Weights of a small GPT-style language model, trained from scratch on English Wikipedia.
Size: 11 layers, 6 heads of 32.
Architecture: LayerNorm before each block, exclusive self-attention, learned residual scales.
Training: 147M tokens, 4480 steps.
Each number is 128 + 24 x the weight over the matrix's rms, rounded and kept within 0 to 255. Layers, rows and columns count from 0.

# layer 3 MLP down (transposed), 384x192, rms 0.0789, rows 30-35, columns 0-191
[[129 120  99 103 133  78 169 123 112  90 138 127 149 123 112 152  93 141 102 123 137 123 135 131 108  98 135 128 167 130  99  73 119  94 148 141  92 149 151 179 157 104 100  94 178 127 115 108 104 110 114 130 120 106 139 134 110 133 180 115 143  85 102 172 108 121 124 133 118 150 116 142 143 126  81 121 142 185 121 105 118 114 122 138 120 110  97 113 127  87 112 127 162  82 181  98 106 162 121 111 111 129 152 119 157 155 115 188 110 118  99 116 139 122 190 112 180 107 154 141 139 110 111 131 137 147 132 129 176 111 117 112 122 139  80 128 148 138 137 133 142 121 147 112 159 111 150 114 135 131 130 154 166 132 119 138 171 116 123 148 103 110 122 105 160 118 164 132 124 131 105 118 137 134 136 122 143 145 139 119 153 121 152 142 154 136 139 107  74 141 142 142]
 [150 132 102  93 102 203 145  87 124 136 134 103 140 137 127 138 124 150 135 130 159 157 148 140 147 126 147 106 142  97 125 107 115 139 125 141 129  95 106 113 150  64 159 129  96 145 158 105  93 105  84 154  93 125 139 122 123 148 112 126 102 134 152 108 141 167 152  96 160 204 134 176 143 144  69 167 135 125 139 150 112 124 127 154 109 126 127 139 146 104  99  98 153 136  94 136  87 125 137 116 123 136 160 118 153 117 112 105 143  93 113 137 117 166 141 120 110 133 127 120 114 147 153 130 153 131 163 107 137 106 140 132 117 121 129  90 120 163 123 111 109  85 137 100 142 130  99 120 100 160 119 131 163 118 139 111 164 107 168 129 147  93 131 131 111 112 149 116  96 128 129 107 152 114 129 135 116 121 146 130 125 122 151 176 100 106 120 116 156 130 112 120]
 [ 79 124 131 125 131 187 126  76 129 110  88  96  94 145 138 171 178 109 138 151 155 140 112 138 151 113 138  81 134 139 148 109 138  98 119 110  99 171  87 116 170 144  92 106  98 133 120 122 183 136 161  87 105 112  75 181  95 133 140 142 117 128 127 155 170 101  83 117 113 152 134 161 127 144 156 124 136 123 112 135 111 105 159 152 172 142 106 112 127 118 102 139 127 185 137  99 137 102 150 104 133 115 132 151 142 139 154 120 123 126 124 105 166  95 113  94 139 150 161 121 145 100 119 157 135 122 127 123 105 120 169 116 151 111 125 117 155 104 157 125 124 125 119 137  98 174 138 154 141 101 102 156 105 140 153 202  48 113 111 147 140 122 105 149 106 151 137 164 142 135 132 132 118 140 103 174 163  90  96 138 108 107 150 150  88 104  96 100 125 140 131 119]
 [140 183 148 154 127 156 130 101 147 133 146  68 132 119 109 170 101 106 141 133 119  99 124 179 121  94  87 131  92 139 109 180 149 109 164 122 128 138  88 161 136 134 125 130 161 103 128 135 145 132 132 157 168 110 156 151 142 104 117 101  97 139 159 122 131  94 111 120 159 137 121 124 137  93 138  88 120 132 126 139 153  98 130 122 101 127 106  87 127 105  77 194 135 114 126 100 135 120 158 109 178 125 123 150 104 110 138 146  99 101 136 117  96  85 179 111 139 130 142 138 150 140  99 166 116 147 116 136 149 133 125 159  83 127 107 117 131  81 172 122 158  93 113 120 116 162 152 130 133 143 115 184 106 131 126 117 150 144 150 145 140 172 142 132 152 143 121 142 112 112 108  64 121 133 125 123 121 158 115 118 140  96 132  69 149 132 161 125 113 122 131 106]
 [144 170 146 130 114 154 143 166 114  91 111 179 113 142 118 125 133  91  99 131 105 124 120 145 123 142 153 101 123 104 115 147 128 140 127 125  99 139 131 114 132 159 137  85 135 140 142 127 113 109 142 143 145 158 145 168 126 121  87 156 105  90 144 154 143 110 130 147 156 150 126  87 144 122 110 109 135  88 124 142 122  96 160 127 162 143 170 139 117 143 154 142 154 104 128 164 117  94 154  83 135 142 118  86 113 119 117  93 137  96 161  81 136 130 227 117 111 141 110 129 122 107 138 147 149 101  74 135  71 128 109 140 105 137 110 131 103 133 143  99 107 139 106 135 100 145 116 120 141 133 143 126 128 163 127 150 113 168 113 120 178 164 142 147 104 138  90 155 144 133 162 139 117 140 113 140  97  99 148 155 148 137 115 116 169 129 115  66  89 143 119 140]
 [131 122 123  93 143 111 129 137 119 118  72 126 133 152 133 142  78 139 160 121 146 122 115 103 136 126 147 158 134 128 134  91 143 142 123 197 164 125 166 118 116 154 155 130 101 121 138 120 124 138 145 113 169 139 113 160 135 112  93  82 162 125 105 151 116 160 129  90 147 114 106 100  93 160 135 128 161  98 123 140 137 113 157  85  83 130 131 117 103 130 124 110 133 160 118 119 154 129 103 142 154 111 131 168 111 126  83 106 174  93 150  74 171 160 147 129 169 135 170 113 128  97  85 176 130 143 129  75 109 122 112 139  98  86 135 135 101 107 114 133 160 146 102 115 141 123 136 173  90 137 137 104 113 119 139 148 134 138 157 122 105 139  96 124 111 104 133 149 132 170 143 112 142 167 130 101 139 121 118  93 169 149 146 111  91 131 148 123 124 151 107 141]]
# layer 3 MLP gate, 384x192, rms 0.0852, rows 31-36, columns 0-191
[[ 88 118  98 138  54 130 134 102  96 167 159 119 114 109 130 183 142  78 130 128 126 130 137 120 104 105 179 184 114 152 114 148 160 119 141 116 122 105  83 116 120 121 139 102 141 159 117 105 108 159 141 145 133 134 126 193  98 135 104 123  78 128 126 159 176 158 107 122 116 186 110 129 107 178 124 126 101 134 134 159 159 125 115 114 140 112 154 131 133 115 146 184  96 111 114 147 155 125 162 171  98 151 134 156  95 107 164 127  81  89 145 126 135 120 132 112 104 109 144 146 155 134 144 109 173 120  96 145 133 143 138 146 142 152 135 128 104 131 138 114 133 143 118 112 153 120 109 139 139 118 126 129 136 121 123 158 140 122 105 119 104 119 175 152 126 149 164 138 115 153 115 119 125 134  99 132 115 135 115 148 142 117 123 133  79  99 106 112 147  73 135 127]
 [146 134 149  92 111 161 140 105 126 141 111 100  72 156 140  98 186  63 160 122 119 147 173 103 144 120 103 141 120 129 105 112 161 142 127 128 112 127 135 124 210 104  95 167  78 149 162 110 159 140 143  87 127 157  92 113 140 151 140 106  98  94 100 151 144 169 120 173 178 128 161 156 151 145 143 127  98 113 116 146 164 156 140 115 139 161 116 119  84 109 143 133 102 166 129 130 141 141 113 137 131 117 123 107 136 172 150 114 112  76 138 125 107 138 115 115  94 113 141 118 164 134 129 135 126 136 130 133 139 121 132  87 106 121  96 153 133  95 106 125 135 149 148 105 120 101 129 126  87  90 109 137 131 141 130 151 138 113  98 186  85 139  79 118 130 134 129  69 129 154 111 130 137 116  69 138 144 129  67 139 126 120 143 125 131  99  87 100 128 106 144 135]
 [ 77  95  66 167 167 138 148  96 115 118 126 138 127 117 136 144 123 123 113 115 132 174 127 133 136 167 104 117 177 141 138 135 105 151 135 140 140 150 150 140 101 145 126 133 101 104 151 153 127 108 124 110 105 149 107 137 128 153 160 143 150 134 123  81 147 121 164 115 143 121 162 153 127 135  88 148 153 122 122 129 167 121 145 133 136 125 145 151 102 119 103 100 138 111 127 140 130 104 140 124 124  87 158 153 133 143 172  65 101 136 117 162  83  93 118 110 125 118 105 156 107 130 151 138 157  74 103 126 134 129 150 152 130 121 114 157 135 127 154 109 130 144 101 153 118 134 118 126 130  98 150 130 142  80 154 170 107 125 140 124  82 124 137 117 148 143 122  92  80 136 142 168 153  85 130 149 137  85 101 122  85 149 137 155 146 118 118 116 111 160 115 142]
 [152 169 107  90 136 121  99 104 152 119 146 122 137 134 122 143 109 137 147 148 118 138 133 141 110 145 129  90 122 149  87 147 125 142 141 146 130 143 130  89 139 174 114 115 120 146 112 128 110 141 109 101 131 134 134 162 132 138  95 125 111 131  84 157 144 118 124 169 153 107 115 102  98 121 145 139  87  81  92 113 145 135 127 136 167 140 166 115 153 126 131 136 151  99 169 173 143  95 126 130 126 131 155 103 121 147  94 121 126 127 127  99 149 169 178 191 156 147 137 149 104  94 172 109 124 135 165 113 103 187 100 146 121 128 141 129 109 104 129 116 129 132 138 134  84 147 120 108 178 124  94 164 127 160 124 146 149 132  89 173 156 140 129 123 138 177  78  58 127 135 134 136 121 102 118 116 107 106 140 148 121 119 133 117  82 133 103  92  93 136 140  96]
 [ 83 175 167 114 113 123 115 116 135  96 150 130 149 115 124 104 168 105 151  74 159 137 142 122 123 172 145 130 110 112 100  75 133 104 144 152 152 140 164 124 139 149 131 113  95 136 151  79 151 106 110  92 118 131 180 101 142 175 129 133 122  87 124 129 201 115 103 123 166 157 133 142 153  82 135 176 146 114 104 161 149 108 103 138 137 143 107 170 124  75 101 111 122 160 147 117  96 121 149 160  96 138 110  90 138 152 147 137  94 147  92 141 126 117 139 114 108 109 133 121 166 131 126 119 132 107  92 139 133 142 126 139 142 130 131 180 104 130 153 134 109  98 134 124 137 154 115 139 135 121 154 175  76  96 145 110 130 116 138 107 130  75 137 156 102 126 155 113  85  87 134 143 124 137 122 123 101 124 159 122 141 118 154  98 110  70 149 123 139 124 146 147]
 [114 123 153 149 128 100 102 140 156 128 108 116 128 156 102 133 135 132  85 144  86 124 141 139  96 109 119  81 109 129 113  93 149 145 151 137 110 136 148 150 149 127 115 134 104 169  97 145 135  73 110 144 176 115 137 139 151 122 151 125 149 140 120 137 102 117 152 124 129 147 125 149 150 119 117 140 146  83 106 154 153 130 138 127 124 128 165 102 142 128  99 104 133 158 115 124 115 154 141 188 112 104 112 124 140 139 131  87  75 127  99 156 102 124 135 141 145 131 102 133 128 109  90  64 122 140 128 130 125 109 144 145 142 121 138 165 110 135 115 146 108 137 131 159 112 161 117 162 117 113 106  86 146 153 157 149 127  82 144 111 106 114 117 122 125 107 133 129  75 144 140 126 121 145 111 142 146 147 110 153 164 153 142 143 146 132 161 100 117 121 117 110]]
# layer 3 MLP up, 384x192, rms 0.0834, rows 31-35, columns 0-191
[[150  94 140 143 137 176 136 115 134 142 116 123 111 139 187 124 141 162 128 136 143  98 129 118 122 103 111 134 115 154 147 115 135  95 152 158 100 138 102 123 136  85 151  87 138 142 146 117 111 110 101 111 133 156 157 137 112 127  86 187 107 132 144 133 156 162 110 160 128 129 129 146 112  90  63 156 127 150 142 153 104 119 144 108 125 121 157 112 130 111 133 120 167 155 121 148  99 123 133  98 129 101  97 152 153 124 143 134 128 140 114 128 103 151 152 101 117 160 142 131 146 145 160 130 139 110 117 113 121 111 135 148 103 118 132 105 121 120 153 147 160  82 173 117  99 130 105 105 104 104 124 136 131 123  86 140  97  92 151 107 118 121 137 128  96  81 169 127 134 136 134  85 137 134 119 148 156 108 134 121  89 177 115 155  96 128 145  93 147  96 142 145]
 [112  91 145  69 151 150 114  85 159  97 105 148  87 115 102 126 164 106 135 124 162 132 140 107 114 131 166 164 130 150 163 104 117 107 132 141 103 137 139 106 160 106 168  58 106 135 129 116 157 134 137  86 177 126 111 160  92 128 175 109 127 136 135 123 133 123  54  94 136 143 115 131 115  83 156 127 122 134 113 147  76 135 144 120 177 121 122 123 125 124 169 168  98 146 162 153 116 137 119 137 132 149 149 119 114 113 152 110 154  96 137 129 156 112 127 151 180 144 113 118 105  99 113 176 146 114 150  98 122 140 109 124  93 111 126 113 110  78 129 196 125 144 142 148 119 167 108 152  99 130 118 139 116 101 165 119  84 155 139 136 141 162 154 143  95 171 168 127 132 138 147 116 109 106 115 114 144 149  80 135 108 109 136 128 141 112 120  88 128 118 165 146]
 [105 176 109  96 145  92 109 177 129 150  61 153 125 114 197 122 190 119 110 104 128 135 110 134 119 157 164 153 109 136 117 114 143 127 109 119 112 134 120 140 102 128  91 112 150 162 137 135 106 133 118 123 131 124  92 131  87 142 122 140 119 150 159 122 134 149 119 121 141  92 124 107 157 145 111 136 123 109 125 143 128 100  99 125 130 133 171 116 133 153 135  87 151 165 132 167 102 123 106 141 157  88 123 153 153 122 133 143 143 116 141 102 174 152 118 108 104 156 130 103 130 145 126 119 115 118 153 131 185 154 123  99 143 103 127 132 143 166  95 154 128 179 163 125  80 122  71 125 141 129 135 100 160  94 110 158 135 131  82 106 119 127 131 130 148  99 128 137 104 128 160 187 129 128 140 143 157 143 121 126 111 137 155 190 117 118  94  74 121 116 120 130]
 [134 126 137 122 119 157 175 113 148 110  81 143 134 173  88 107 125 108 111  91 127 121 123 116 134  90 120 105 132  81 124 140  86 115 144 150  95 146 144 153 132 110 114 124 107 139 130 159 115 112 128 138 122 113 180 140  93 139 128 151 140 150 156 154 125 122 114 135 163 124 171  96  99  96 120 122 144 119 139 112 139 146 117 132 130 164 137 134 133 107 156 167 105  98  89 119 129 134 127 137 126 115 114 125 127 107 148  63 148  96 165 124 116 106 140 108 121  74 104 132 126 133  96 145 193 132  89 132 126  80 163 155 165 110 125 153 141 146 135  81 110 103 146 134 113 154 162 123 108  92 118 171 133 149  73 102  91 113 143 118 153 152 192 131 150 119 140 177 126 183 136 119 128 114 122 132 127 118 118 107 142 104 145 137 178 137 145 136 128 121 116 105]
 [130 140 112 125 143  75 120 135  87 138 100 134 125 128 138 159 115  71 137 100 187 117  95 112 143 130 148 154 110  95 153 119 138 124 116 152 141 132 138 134 106 107 133 154 146 135  95 132 131 130 142 141 118 125 129 155  98 131 127 167 167 161 142 135 148 154 134 131 151  97 159 144  79  97 108 126 106 156 113  99 113 121 186 115  98 152 148 101 107 134 124  96 136 106 137 115 114 125 122 115 111 103 119 158 119 158  81 138 173 142 117 106 115 148 127  94 143 138 130 145 125 117 139 128 124  78 105 127 128 123  81 116 166  87 122  97 127 104 105 164 156 143 115 120 181 154 123 178 143 155  69 168 147 139 119 132 171 122  78 106 115 126 143  86 140 127 105 122 132 124 130  98 142 158 166 123 157 113 121 110 145 147 136  95  91 132 143 151 125 143 131 163]]